Each number is 500 + 50 x the weight over its row's rms, rounded and kept within 0 to 999. Layers, rows and columns count from 0. Numbers have three digits each. The size before them is the row's rms in percent of the matrix's.

# down: layer 5 MLP down (transposed), 640x160, rms 0.0776, rows 65-244, columns 0-31
# up: layer 5 MLP up, 640x160, rms 0.067, rows 66-245, columns 0-31
down65 096:461450526516477477488502499464439517454494496586462414508564544494523566602479464573434523406545
up66 099:466506535492493475508435515562509548486522581486533529507484581434481416453480520588512479611519
down66 103:578485528593519468486406458522493514502449501459528437456519507541442504524451480537516540438581
up67 113:551519549474456503523490463554550556531595466508537562525520478546508517390569516455511522525417
down67 106:568550528499459490399522495473476556475405422573430409448442548497504506551500445465477381426412
up68 108:475535486432510477557496564502502598559568485463496452460540476570486528566443494417464443486387
down68 115:441471468465515427440492543439419512480457449509471551418589440484488499540646511545464600517400
up69 095:448487546491578423503540533532496432483503521465484426534515581581464536401467497409493473521506
down69 092:496484465555558468537449541463424496495569487527575468450435477467514485440461413560511488503560
up70 102:589550564504529461575448603520479420479536422441610527412493554509505459528530492440643432465520
down70 101:464581525470467514483433419500496522402433458510543410521539493477473541531490493455520558414480
up71 118:555622583488518474559503481422525526535549488415496490509482551480509404485573479526506578499420
down71 110:585493562498524480511557413467515498486466469465494520499583529478524575446506423557408531536443
up72 098:487507490471531469536431542491434414524478587459580516549458562441509479543512523502550549538522
down72 096:508475473446477505493611468529510478553500508497507543466588490495515565391523465470532460491448
up73 095:454526478491598618514450485460563491432517499474540513486568484461576535507504556557583507504540
down73 096:410522428511511538490558486574563501460486482423432495434599555432456452502571457463462598392485
up74 095:464467501523427481526461591414499505460571436512514521570462534519496516501499436567461520516512
down74 100:503519507450439534493489588456515500345443424535482503477485456470457479490428553436553417439545
up75 094:525480566496487473563447608531490515525517451449531516481535573576581490414533564545511507540463
down75 095:544436488446469503498457496590517512429520571499540492531478488398416446504435548441437536474461
up76 099:533501461522528590541476555530496552517488418456480455527431474467563515569561504428502595495534
down76 101:464606458493504597465446556534461522551467512519527522568436482527536496517556484483548478505572
up77 095:504539500526439513541452464615536534528496410459499336479592529468512504465529500492521430484531
down77 096:397463525543531522481474521505513547489438499506550385541529521401493511530475420425513459492644
up78 096:502544442439455558555574459466612475491488441416510449554615465480465413548528567498535396445413
down78 093:471472517568544457480542400551545470590546555452481529462531498520414490426513567572500493520543
up79 095:474480485530455422593571510508481428481493510567502461546543567664499604496568472528513503534495
down79 098:540511454460529500495508456541490501505493488528447403480488518447534526433522527548582514451509
up80 100:487521493462492556510507473538562553514499516533568495492560514507514464465470426468593449517473
down80 101:427499361415530540449490494557521506528553473514624583577487496456451413484496478540442580503474
up81 113:468530576382521502542535494558535434523526466489465504485514493515547586435521464469453494517505
down81 105:378389471504535552505511416506337411560553447474446442477547504492455516617659448518418452567501
up82 099:495564497507485506564478618452417301402464481508490473536622518484458547494469431470450453515513
down82 099:462475453492495534454551397516529542403493516433500473443623490492468465433454474412521444538488
up83 091:514505518550591455554524415520499519509611436516568495453590483508511515405509439467515536503502
down83 094:498483469439464584440524434565499585523415548458588446543461494513501457507465511445486412441514
up84 093:468557568407518503565513539456426544481502543500483427481455528468608473540410480484611546520427
down84 091:423431472532444589525440472586606566375573556456458533566559465514427545514532534473507420507494
up85 101:551595541573571528538529604574530628506488479478570558507498577547541565493485419494494457517414
down85 105:499447474544521491479542485495458576578487477464536548439453484508488484416548509603570465469559
up86 099:451440465537475532579472586441590419510462541495609452488533482433552449514400512484541534460404
down86 098:585559581497485444480541468564519513609394498580427516523503540540486491411505460523593478462555
up87 103:411500512433531481571513499550480506575441446599520511499538381478557546456444426495468364492383
down87 104:503428525485483497394471511482383483575406576539453471472541475534572475545524468482504612505518
up88 108:556536567486464563468508453518477516555555576565425522485457448443495471513555425381531529570382
down88 111:541564515486495532503452583492509473488466422496544479531436571496395482446517372547520498450521
up89 088:446579432545591455513559477652655594566479596495466471514468505388496611470480501502533468464490
down89 091:534532506446480544480453480462428385562426399474524465462506575496506520571468531579499415453512
up90 095:468519511559433507542531439552514457455453539470653484579521457508591468457415525568509478478580
down90 095:499521530553583506519524421468551502457485521548430468443438549432498451413594541544559443473482
up91 082:535558563532405541525462437488550441504528653441496452473477468532447539482522472443572435502499
down91 085:364401430477458528456505528504532481376521460543586567606499514503509497472565535605456633456452
up92 107:530463503478463459538574522538492493497496513437511516431520548432594491472547449478460534526489
down92 107:466424478525513411514512528486530570500580502508481453542543495470503394496500497518510490486490
up93 108:491507485466418510540527549448470456551469442459556464505557401538544562543445575603484586472477
down93 101:510546496494488561451464472450515493522479509517471476525406583450461499501516432519645477500427
up94 098:570555546523449442522484521487530452408489449588500465418555388486527501453480505471556480542582
down94 099:524496414586590391474461463537555527435476449502517569496549438482516514520542421536458590483378
up95 103:601510520480507476562468499614451471505492524554526552387520522489496478490389451450492530521526
down95 103:514470493584458473512415471473575543522451475570465615516415487527553399541482453574534438436513
up96 102:411542431512534522534419527430448570434456586440504506448559513491426552523491463474607444508499
down96 100:531514574513513437471405485443486487454480423491410556413504545498526482569487561468452468427488
up97 095:497552550448511529525499518550570516538534450550514464489526476578373575489423459410492446472534
down97 096:592509514523520433504565532564528427474631371490529556429390506518571418547543464483452529455500
up98 104:565511546475564543487505583431424440434513540535464453420486477603489604449539454526434468512549
down98 098:558496535444484413545494537414327392474518450528541409539492541485434512533504499430499521443520
up99 098:475517488479487516520478471638469449503528513463468460440453474499537528548540472439428562466421
down99 097:494484449464588515487494477442512535501552525519487532553434544474569560520500577539529485613534
up100 094:500499537521530454555564531479555507538507496472516598450551513547542522512424422496543438551441
down100 095:494454411471500611453554411479432462409518461553504512448514415440489524544504568483505481427548
up101 100:527473403466484500543548496538532485497531499453506505426441504530502484469513539490512542478552
down101 100:580530528495543477513469407535436422483440534477505576514489573472531532500511427523508519480509
up102 109:546505537511503517553445425465576454561562578482518482517511531480468529531564490501478450451402
down102 113:374512511442521448444450476539515532584461394556582521506596462447451526459549447540552548568421
up103 104:517507414498535565527486437504526446486494482371521490494565448528560513567427447473516448545492
down103 103:432464407503474452495455456536578578434487449508492504476598423474469513567516534492503454561523
up104 091:480524618530502508492537532543431484425548520512498498473476502426465506563568533488507496457514
down104 094:509512456489492447520457488517571500533560557510546466548540486456503514548547496466497426440406
up105 112:409566490480525437530485461471563537483510493458521467407450492659445494547543465463554512483393
down105 112:509501513405526562435527406419564535475444539558526498412539502533522479526596456518484562447424
up106 090:558498550457447501502506461531576433516530555567534459544526480591484552503434551482505455571549
down106 096:506534471507492416434501461477531503528524456529540464537461489404578414496545530510522436548617
up107 105:432548564499469510494527483512516466518504517550535506514448450566519467476555489499438517529494
down107 099:542525565463561524467515452393483453527441436451502494420513478490428509417516505486484389481480
up108 123:457526496467425505514524440481432492506539565518516501481505521541524509547368514467572448471563
down108 117:554447492559470464480490523490469446611497488394575479538528513503517498440474474411560510474516
up109 111:547528550533450471518547550508502514447458601522611464408511543571450475431482594373501503603489
down109 111:482532499530483416495470519471558462427474513564558484480563517546450541523469543439482510417464
up110 098:518501561520447425472463502577540408481569558579493510408585470597473532392523566621515507491470
down110 098:529569508535520489468483541452453501478447617528508531469468501481444472548494504543481590436505
up111 094:470419483517549534530444469523515477424582586442544500440453490579445463479500442472481518490485
down111 094:515564583506468430518442477503566452470569522564362450528392533453553520510572555504571553537507
up112 096:447560561482456524545509497541552506534419551524523534378474438464488522515524444404408540538557
down112 103:484516489517569510506536509436521482488515532517462585472474560594499497612509447496497512600503
up113 085:453450538515535484581521610391402437492497471520519418449579441558589566572505577525526376441509
down113 089:442428399456447570530529471510569512387607539518466519548526420528458508481540509503511612435518
up114 093:504528481397471477582524569421541477574453560520543509471473445593604521550458543443504570467508
down114 092:476459555495474460464445552601545487557458471598535533571482533484461510455535502526422490539491
up115 095:487537582500534543578432547459457421510533486568565481453553585471590462511495467555520511621463
down115 095:462508512535483500537436489546645538476558532517619490500444522425540509463467484354510537494439
up116 096:547510524482464538537547462627612531520614506563466520463525489419426567471511484424473534516493
down116 099:541437455420488603499568490394491492528513483469550471451402452514500572479439501596462415445496
up117 105:493542468479450500589500542454470537461493491438568495393455481533498493484378524570458444477510
down117 106:434481444498537402526498510445459497485488517517506467536393529477573515520447451585575503514438
up118 091:542518478591508443595448514528560492444575583550588563512516451370506440532425477542489546458569
down118 092:504481495554540455412496518393401491567505482490501464504491541510564496505556608521492499540476
up119 099:531536483491490495535580425510544497490447532505673557475526495519454466535507560381463476455476
down119 101:430432484502541475407470517454432493429486537518381460506460547509483479469441422556498513503575
up120 093:420443574461445502497502472487512456577529550443545536553506421550572433493431490472443488466442
down120 096:416525553542539454523459502461449472571508579552451381587594448452441583467495524480460554496538
up121 105:337561472484540572492532472548555548559490523466528520402524502451500479475486530453459475399504
down121 104:430481485392420452494516389457560453470431477517585490477441474488442488494475589470453490440488
up122 095:582567549396512481542560494498540451535472599475544471489495443498472528443523491421474543523502
down122 095:443494508477511489503545557512575463504542504521564393556491516463460405402455495549570549553547
up123 105:425514494536479420530485511505491556509496433621525454453477462495508511478568585470519561524507
down123 106:530534497444473536435476532571523549565478479505489492493404538579544394447447437507544430455544
up124 088:520519510507415459480432520487499413552496499516478447531452475466472451479414438523486505437570
down124 090:541528483493514511571627558416570547495612399432490471396584528575511488482523498533504531506529
up125 108:496564479536494483534517503541492519471426464458452497519493362528499474536393526433452513535509
down125 111:583537442483484455545406525398464470514441511563602544466421510448472542504542489593480470532559
up126 093:393544507554466431506572481505556525572551530492518506499446441555562476440424602469433472579521
down126 098:489526522448603490499529500446462492458395515482501447487467489524545539429522558466562561394474
up127 101:463499449556556503525470501500502565542496529567544482541425457564495569472509563466515496475557
down127 104:498519495495543465554558623441468457525554501429555551435474493533510546472467573522541486580519
up128 102:521512586529514565527467462580454450541557426486577534507474448519437538487589478562401585512492
down128 102:467530497505593438411504485522462578482547585491518486440507489579519554532478503463530604501447
up129 103:534523534509538519527485512555495482504567559511481548535504487497542584444477497571489547583516
down129 097:562445494581542488440404510251413499534399522523552505525460479487467529490499552545461446592572
up130 093:464596519459437582525449528564495486440413537501547451413487535372507433431476554605517535591468
down130 096:409537480479500551531593499443540433468475475485488490489479484472451449564580532618542510433594
up131 097:433573578502499531523489522513496470554459535431516512530510422482588453476450547514435522540458
down131 094:530491564481454537498516425504491471628555533473606504491520571467541510428552432412584522420540
up132 121:465482450579476463522505470486505532513616472608605610468414507519401597484504415491566560499558
down132 115:483463572501496472532549494579558456577500506513556491556532554399542446437533415486441569513520
up133 099:510433469485538468482565558490557494492512508528493574515575455506398535463449529474506510586476
down133 097:474591473436555461487467567465564496472614358488465443418489655535527483467496422539518531455564
up134 108:509513589476506501529513565527415525400509500500540422531492479454432508396572467558575451548509
down134 106:558472420541497493483476499405514470538476450535529557526434567448469560514559509567497459484485
up135 096:529551504426547584531512556362487468478510563536535564478492564519484587542489427426464531541429
down135 102:522471513522494444469438472537499528537465484501546570526564488402524412452519428522448450573508
up136 091:425561614535418610500429466478528507473511520559578443547508449510657558550490478517596535482358
down136 092:451512595453501502465443579536381404392643454564485429471458533459485405583422501435462558529519
up137 098:436541627547398461579446542462510500460580508528579524433525501420605476432470460492481446558449
down137 098:448507510550525467455424483377517473475555478516454498513375513516500485443515557469508564442541
up138 096:549517424473396583482528497462545507557599534508473473519559506541501601481503556447551561435472
down138 095:546473535562472488450468472517443394545455469503464417477485538528477462521570476540610532508477
up139 111:529457457519491446508635471534518526505446536506532555467534447455556542515525521501440521435458
down139 111:461462467518526451514443594525480534509480500504515474504572468534542510413450510464551474513416
up140 100:567496419474581485606604483554493524466542575524575600480494564403476455516538455518472431621406
down140 099:595509497509532471529569334593538506457496463495468455479569433488520456484564507586393500466514
up141 091:481487444591502478584523560426546463509504455472497531479486397410548482469522421532538491517500
down141 093:561515536455477524452529474483585462434481442506467489446507477494421493531516583458562511461511
up142 096:508523580489449447447548563526516519450610542481476433433419472532497519450492511569425508570479
down142 098:473530434478526508484522417521562520436470426515473522532443496515501435562575547489505448388600
up143 089:530473504421525398574553617516554581499502437427462545479542463568555510509507596451608498479458
down143 091:437471476499498581541578378541491549436529561493545496472503473552562512455467541517411492507470
up144 088:533500568548481517475458630434499483425530545575549371523500501575503469483483458461475568468498
down144 087:551511520439523581531551474549470447400469431458478527499457513499465592513566520482484496422466
up145 089:551491630432395568554436599373369390526478549484539472385487502488488466533450565512544506519498
down145 087:446471383540610533441574461544516506471586484550484526646531453567502551395532562445531461514462
up146 098:556548539474531510550485579432545448486473463483479492428443535466498552576444456568493453505454
down146 098:475412445535521424502404532520513602451503581507505516504506424518512445604622524466471523575441
up147 102:520585450494496493534459529518545562442516474600521497485415370437441522480443483469550398473591
down147 104:566496503552529455555496506503485439460565576443471524555362578481487517414522529471573539466620
up148 093:461583459529432458535469482528522519504452472496554533534628474628528514526458521566481504488520
down148 096:491520503556497581471583545528513556459538472514492525540498423458555522436523569560488445463445
up149 111:526551512420496566526453550487559555517449500528471528430376482499479483441504384499472536494456
down149 101:460456404526450434516450526505495513398461478477493377495560512467549488390442484570501474421436
up150 100:550498632526607477517573580487478405463540446529520447553562530564503504475552508524431491615519
down150 097:503542400392461577526523460471519500533504433486518515482556472463493514439475505454514537455516
up151 091:507559511552495462483441513550527504507570474484534463510506533542517458409499553590419482508462
down151 093:574496491450513538493537498447455412381519450514509531541423487547520455551523552513491458492548
up152 108:528534500462455543552525458447534547533582527512570532396544491513542476376536525523434451566441
down152 103:488441488509511512558465507500528560561489442531462524587596445491518443478499507538483545559502
up153 084:432540556562516510506478528427409466463500478486525542465515548473595503374561566543534470514401
down153 088:473429416451567531530478527494562533474532453569432504510480571457487573486452428505474447467528
up154 112:482627537552399520514434528483533455483527532519459444502528413536474499517432559614502423566447
down154 112:526593527534484556379506562454551580511452481535443512486466470443540441611424452605449322503511
up155 106:542483431508470530565529513524606528502530444539469633519482371492476507462506448456549635509402
down155 101:605461472447494551518495497431459495489494502492499480494481533519449445454456507465544507448510
up156 105:568514495506470527561563461414481506519549527546535528509503484496495466491519465528588605416406
down156 101:523497533506535492421461555516556587520557490534494576558506465456425520500552540468476496623515
up157 104:505525499568492553500529501560522561541549578431466529419548453516500523513522458553533589503372
down157 100:583429442463489493523587541484505511467513473559577501472560466494493461475548548554440543503573
up158 107:571497497559475521526581578573520555507499593459574505448528364526474492520521555431513573530498
down158 110:542457455552531537475443437529507525491466552490530504474482530453580547459515485505512508568498
up159 093:521509452432482458591536545554568547539548487485583536436509482513566481394488509485495443584476
down159 101:408508507417453545496537476538580423446554570335522485499523511426478459632481562344441546510502
up160 098:480491633554486508498538512548452558529538512534391490481435572425464463442489517525446477588498
down160 098:524499506430519514471488478519562480441607547555529365419496504451445527563494494474543545525471
up161 106:573542459528462498533603474497560500483588491557466528491539444487515582461543516418553515485495
down161 103:479565538458522470523568516540530489418436486547565477530514448431498566526571501547486510502554
up162 099:544549446451359514565488575488453474515511486571495496445551455513499502426552486554594491541545
down162 098:464456526523487547517534486453552481504571491465428550576509529434455524450599438514500517507443
up163 107:422523519547464587506586504428517486449560539456464557485521467533602458452484524548520545505409
down163 111:557436514471473607422500527565496455441576493464463556524544429548451507512556488456479507489494
up164 100:520571599457485561561477504533601451433515469498566543506528520514548523501484480504520479444540
down164 097:377430388569503524427501449581592561471527463497468520543463462481522406503482447474442571494501
up165 095:523518615499503582499569435499486466486456447526499413517469516567500482477471531492537545575576
down165 094:440488443478502538497494526578523519533537538474579383508547544468560464505499511445400488500578
up166 097:427526544412415457515520470523570500537661561503566590478483494545504457494535500488378552490484
down166 097:568568521622634456425481490413423555437502494523390432514419457472570510449434566546468444504521
up167 103:419546449446519508507543488515524484482463525394563532356457514434592434506501546509573542519540
down167 102:494466491547536506469483519443533579296482476528452588469553538476492539527520442489527480475550
up168 106:461513477487513449512451454483463518513511536437513569540569474527502563523519452536515515538554
down168 104:507472506469507528485494449446446430511496416438525490465497557451435368433541472558506522485587
up169 099:540497511578537567531487507418586514536477514433557559459522445486526416503497540468528526412472
down169 102:467558411542477529434495564436496480523503560450506516486462586508464459545490610561511537460514
up170 105:456490469562460472568500574493568577510456468434616449551572387432583499450428505509523510479453
down170 111:442514475410451468483525538516432531537420524560464491487575442571505516512551533537473588543462
up171 088:411445535585477510472520466545486557397427427491562516506468474546540410436514407423540474449491
down171 089:477443484506439495518646440508552474529464492493599498537464541375449432558535479387498523458587
up172 113:485578510511530449566473444520417489475581513525576518491467562469520544472492479423429558488550
down172 120:497558447493530418472409513524454501469483532518431374626462559519499540564517556461536500423535
up173 100:485506554495454460531524492546469553537494453567530608426519342509566506474512471422461445532438
down173 098:557394592473475420529462444466513533471493495618490564449512448446551416533523522474498483544524
up174 095:502574479556543429523414430527436516476501458519535529520452428484499583453458509360512503528483
down174 102:482573507496505511494444508465485491470480510460486486568417542413461516421578522465545510552470
up175 088:475539479535578366512526450540544569530474540465504537470479463546538494446453501538506595473555
down175 091:443556455504458474559515434505488469408451559510559426486528540510607463579535524531368464493486
up176 102:495528429572502559501598486445545537510543510538483518490514460470520441449550460484493547525421
down176 100:497540546486532470606509515401461495582467439504542575446515488517516396515498456535466605603467
up177 107:441530544548433566519477487490540489486583530513560449493440530452508420533502507607607542478469
down177 109:550476485477546437541447443484565508475480629485504513551448426464483506468514477626476456551532
up178 098:490550518494501500523442465454561484491506477611478520511494543510594497474488432527520562475475
down178 101:573565532559572478521392545495480475495515510381439568504422479525513459457424560489544582435502
up179 108:520519527549525482509476529481444514409530539432494521493576428545559464529365456366526520436362
down179 108:561486468533511491515424522451520509456472580492443591492483494489549517489433515544448427477576
up180 096:490539576520358498501526489564502415491506479593486460478508500555462633400468521596445447544476
down180 097:435491506443568540526480466553568487402515437454521502619481522538510496456492473505514546469462
up181 097:403505485406528573542606485475554542447519486489604422375488435456560428482436480485498486493533
down181 096:483417483523556501460425458509536503512522505567536519511483566438506473537531431579415483491457
up182 094:446475442467394556539532463461429528417513498570434418504544426502513600497514464367511466478476
down182 098:531499562517490516505505499565500478501586496451546579545476462483474447522473573598464513579498
up183 100:513533460477458442592471467463582507508520589448484474582488496470527538474515441384458544449495
down183 100:504512520554483555468458557509467507570380492516524439528446619500455432443453529487549449470589
up184 101:501499458491422431539544502358507479523491528506582525453448424483509566460515499524492495551488
down184 093:483497579473455539490461401492589539559487448434452479531533474475539514510552450494507482466514
up185 098:529589456499608468526492488492486481554553567501602470422391469547463438437484421496445449535524
down185 097:482453509438554448531549405539435454521440437526499484446577425488529543521572446564474550461443
up186 107:437533546440446616520492595431467390434458560534595470519475553508593477571527486482533567456440
down186 100:519514527511575459484371549452417425426530487499440501448437565464537395497510478549479494530539
up187 094:484546536488524449554501526509503548606540526464500552490483481569529560593432460559525556473461
down187 104:451538464462498503503451500450480507477525574468479553472543485452507567510579565427533473527534
up188 120:488499565543505520541437610491425487467524494544602535453483572560469464478545468456545457533377
down188 111:489490512489550495471451434494489473518484560498555537482450500501499432455526423456512504474548
up189 115:475479503528473423537502562561510504490440512387557523469383435549441550488494411571442528553541
down189 102:544434495624464445554421474584589432528504614540456444611432500474513500537538452553542629515465
up190 109:501516484493537469570544496510498514440511509531483476526472519469534479450502564469572499481450
down190 107:450481539505529563428462580430407493443555493557431423450471478532425415479465566484520499496459
up191 097:418498485474556490527504491515557490578563528455530475447512511513449549563457539456529496521460
down191 097:535536536484455472484522602570434571622458390509546584597495574484455496417568509546481491495443
up192 099:531487485529540514509499509460474519426560534542497461568536452377550552520455504495473572448542
down192 099:508526479428448558555509444531525508454503513571463506535481527407444531502543540454440461483534
up193 115:483513635529424610513629505565489492423475512547539432544551470547474518501504505477515503492474
down193 110:618514504518455478445496545546471379473516428555573561580564566487537514490505471505454506411428
up194 108:537584542466456499483506504428583481465556545588603465462453537545479451479516516444515565518539
down194 111:498575477505453540507512540552532593424443486505498517524484502599644563470513569548500470478446
up195 100:512522462463455532536430551482483473466568572481508548519485469533451589500490536580463534580498
down195 108:526478482512474524524462490507626513513416432412543644532534532536517513606436375450380422561513
up196 105:409533421513503506572474441539537554557391482485526495434440436518546512485531567493495508440498
down196 114:462468487497598538459530452471470493565445485504473664474471470542552513531558541490499515608552
up197 099:481489497513507464473514535466568591513439418527453545396467435444605507507399525555529480506475
down197 096:482499398548447543509488530408443555534459563500520428562401482426376442540553578538490474584558
up198 102:504613553453470554480482482450534470449404473438469450513604505489456609544434489497459519479474
down198 103:559516493475483565460561498440517476483525504490480531516504529536513568577572528452433590461359
up199 090:519479461526581467509547481574462439521478558586522561515414486557545466492512530441558512439501
down199 090:599523559512513450512456530502495403469459523438505602450451384483537437481487455448420459483512
up200 102:519477464549507514536437508504565512533528496539613523467359493464532498557436464547530496655471
down200 099:592533540473508525569463547439487507379485488530486545514529533579522479458519584562468511373428
up201 118:448578528456486537530534515533469535499502477551452500566466532404502530420511577468482461540492
down201 117:522491463564537466593504499541475515470485489559486495535526608450462578433604513499533524551544
up202 089:548489535501570506542499513578469530442541501415561484444552441524530488502519490437486500422417
down202 100:575533538497497476487419502509490515481494460500513430487400491497391438596458389608504455415489
up203 096:514521403560521394510517433563637594511513540578473564586594528524542451420500560553468492520429
down203 095:478509494443493546527566534469442407488513547505497449503484531512465461468510645574485547436477
up204 087:438558560476500528521493470537438479392605503475518445508477525521431546504579522506432596513553
down204 091:551454530550505430461507567441477490470440535586466495419414558444539475492534488536485520535552
up205 092:467502533551498531522496561548439503533486485512501430457419593443516535524503548565478428475533
down205 089:489527615501464516567498470518393374624564464404519564482501457453468438547456453525421559441478
up206 091:484513488513541412577496519563562504522449504456472569475518440597443505424504411411404538544432
down206 093:515551503598567473459577479470486489434485584573462401507514518468485541523433516437594493492531
up207 110:604524444559494488528604503510518529448608469621471457510493424582457479474565529551524404495533
down207 106:486437520608579417474527539604528474388549459645409455497457525514537489457454585452535504570460
up208 099:508509637446476514505532616461420515411542493534463437567556382416476475408502474484565536443472
down208 100:515514427431444489472462438496573545442547541504508514554574471519474543494565535474480469505505
up209 110:416551465497414514532505500535529438526463530512612419442498469562523453486472537549417535511454
down209 107:551490537455522533499488511437573503616458514468541564523459430500442513398479484465507522486484
up210 088:461476491517517547513499499423530435535527577563537546489425468510476418520457493416601447545481
down210 090:459505530480460475518493526482388374570497434490448551555478461516475430542474486514535460422540
up211 089:546511573462477466518390498589508549400565451451581402567512521505542559438556491485415556505488
down211 094:480399456434485526569557521504533454485476466494435482500465412505552501407431435454469505518489
up212 096:539519528559546452508469555549480563473459519478499461419554444542590573494422524565507498513514
down212 093:498553543511452571492560438518373480512434507530574433470475485403453498494457484579454426459488
up213 106:472503465462542574524520533466493497497441524542590547543603528546527484493490411530574483494492
down213 105:498431421404473524437593574517443459418510466520551521489475484428470477449551482429492467583510
up214 102:547477514500451484476570530489388562483522496646619449502505502557495437553489513537394425483491
down214 097:560490537421468509508468477468470516544569498557506555493600459556454507466458472449540543468478
up215 098:440505476475393505510502453525505507432544510483576466518450421532505602410485361493491470474453
down215 100:469495476484535575448539538513472463443546507521498500458468509531470484316485437495450466539430
up216 104:524535506544520545581500482522561518507471553459479534506592455515517539480431405524463462527448
down216 102:509480411574474507477447518442512440436521491512471506571487434470471507539552432505493473460546
up217 099:473530590518367646519521491587505586514552511538647545488568448484540449385441469520463485529530
down217 095:519485485487569447405575522527503485526447566571496457505471396493427488391479496546486415467548
up218 112:614529534518499623543542486443425507502470557539477418528434485470498489466449505451541484489359
down218 112:464478405557551523475543450514554563449608427507450469567523462499579514428525497467553575502396
up219 097:474508513495431451548455593541507520516472522462577453521374566606520500518539519540561541514546
down219 096:438442497447458518471431449532478456534487494527574518491586373566447538495578409500492546466517
up220 095:513496516516481527492450549359529508478495537468493552476490424554502492496444613485597483496501
down220 096:451439467531500499533456485532488485458503420473456497574478531621616536526540601550544470468430
up221 099:483562537543388606513490546497533445451562537505622408497482480457566477551507485498591561394456
down221 103:465493595423415461524364572456426453333539542476523416519449532440565416581487438530505445517574
up222 095:471518456510526611558544477554540515460488547519545539382473435391587417496545449438578526525502
down222 098:529435419529530480506450458502582494417517572488489558556471496450557453614495520457444493462552
up223 091:499476458466441543550488527536515500516504613480547574462503506518466508509472502449471571546427
down223 092:490452536487538510460459578476485411542547457568571438565490531502460537588494464599471404530421
up224 100:476557522474529483519475518439453558408395481418482543471504595534502553511530495505502451423448
down224 101:393507462438507651444583411510511522505542505459489517429598499608537477580484536452459456547545
up225 097:513505511554484499490550442528577526440528489463574524542475536529459428534465492463455544520513
down225 098:467515562555528515515490491484424492565532519496562533496502579520501403527431450570502548434494
up226 094:491505552533424527487504547518493535476571485506507512468467465469463437475536436526546464436474
down226 096:423471459472482590501585380578623525502572578567540503508521481530456492560554534445520539412469
up227 100:510485495439433482541479532482501430535502502497543556441536447483556459549295566393509411446453
down227 101:486582441486556504462492493490493559526562506560548446519506448492437588570458552540479472481573
up228 112:466580493538517525550585517508531500534469580525512490438422544451479475509454506463466458521479
down228 107:505463535529532508512474494520415422468453472576326512455595480601524500549487560487559423443533
up229 103:449514454459503502553548452586518553552506444492605530407535435475520551496472563458471446449542
down229 107:500507566477483514497458449472561496607511426451525558538536473527418485489477559450555525523467
up230 110:548484473573510518513556530514514557514552503428514561401466364491516551487554512454473507480448
down230 108:489526574511484532485434493505463451367536476466540429457514545508510613518584525567424506479528
up231 090:417536532388540498562485458485500445553462489479519541491533442489556595373548530549450518567493
down231 094:514512553430413411520517475491521410526469544520524474473394453470557545540474414493460476522548
up232 086:474475532400386518522491487498450554531464523476526528438468439521554409500493577553596518584431
down232 086:437478421495508446533493437490521489490492501531540447500427539445569522593530410444526565505568
up233 097:581517495424508476515454492502412453488485473578513496520479604518497590521538548508428500504518
down233 091:478543469461384498553537400526617491577541500467528567568529432526490486477494449446497557470401
up234 096:498519525540441463561536568500434481525557504530531480499598508503478484488461466573406522478492
down234 097:505466526526626403503487577485528557437504491554424416507522587456478503390423492542524493489579
up235 097:577516411366505516519494528507497468428459497444568416532464574520526537596474470522465457527441
down235 101:453504445479525527436456529539502589554530568520511506469428458553513541525457515543430510520468
up236 116:469501568480524546518533563510584531502516484542605450522543494514598514479477492513551504580466
down236 127:475565530504461499484466522461491498510517492507443557508598467526406522571532537532550536580466
up237 096:416517420472531531530512488602451453545466465489477446519477513561539458495499560532419518462496
down237 094:582531478518470634505463523554400499537408507541528597523476495539504538435413508503439507551499
up238 098:491477530534432526507424478535407337529455544436521466508465475580590447493508526517543526619476
down238 094:513533524528514539512533480513554448631497510506555518457504473437553540470621515539443517589502
up239 106:487613497536507465554529605466552604541542525472487548504501507492469472531494492555537570453506
down239 106:572510503430509564493531495492503531432578534479532462455427480531446470534546575565559461520550
up240 100:503512529443575498641449532489451454475545615452462444460591457563520586506456521542460502558477
down240 100:461496539556445444418495559456459535411418429469526415485491503520514387557452537433543431503482
up241 095:428532472421541630524496464466570543496538610509557515499491458516485511487518475458465358409542
down241 092:530467480524518469497488513598505527568410408492488410458536440428516574524513472533481545458523
up242 100:433523499536429540506579446492512502496529541510572490571491424539469432531404533401516474514448
down242 103:523510515508562556531461522478434523580510567540388553488436482499468572481556563555601401578591
up243 096:388507505461523537523509510497500446555462520470474417497444439465580498440433560482489535513519
down243 093:540477555478448461511485470528380389613585503491557609544640452475463611463636539538507551487513
up244 102:512587552488453459591509541552480592508526449569511526352458468489496438452555487529485563483508
down244 098:514421541507486482486548421523545471567536601455523573471579570515491546377483505469609541450485
up245 124:552571478447455575549521586444513445486509525511487565439549390454475489501418467475490432549479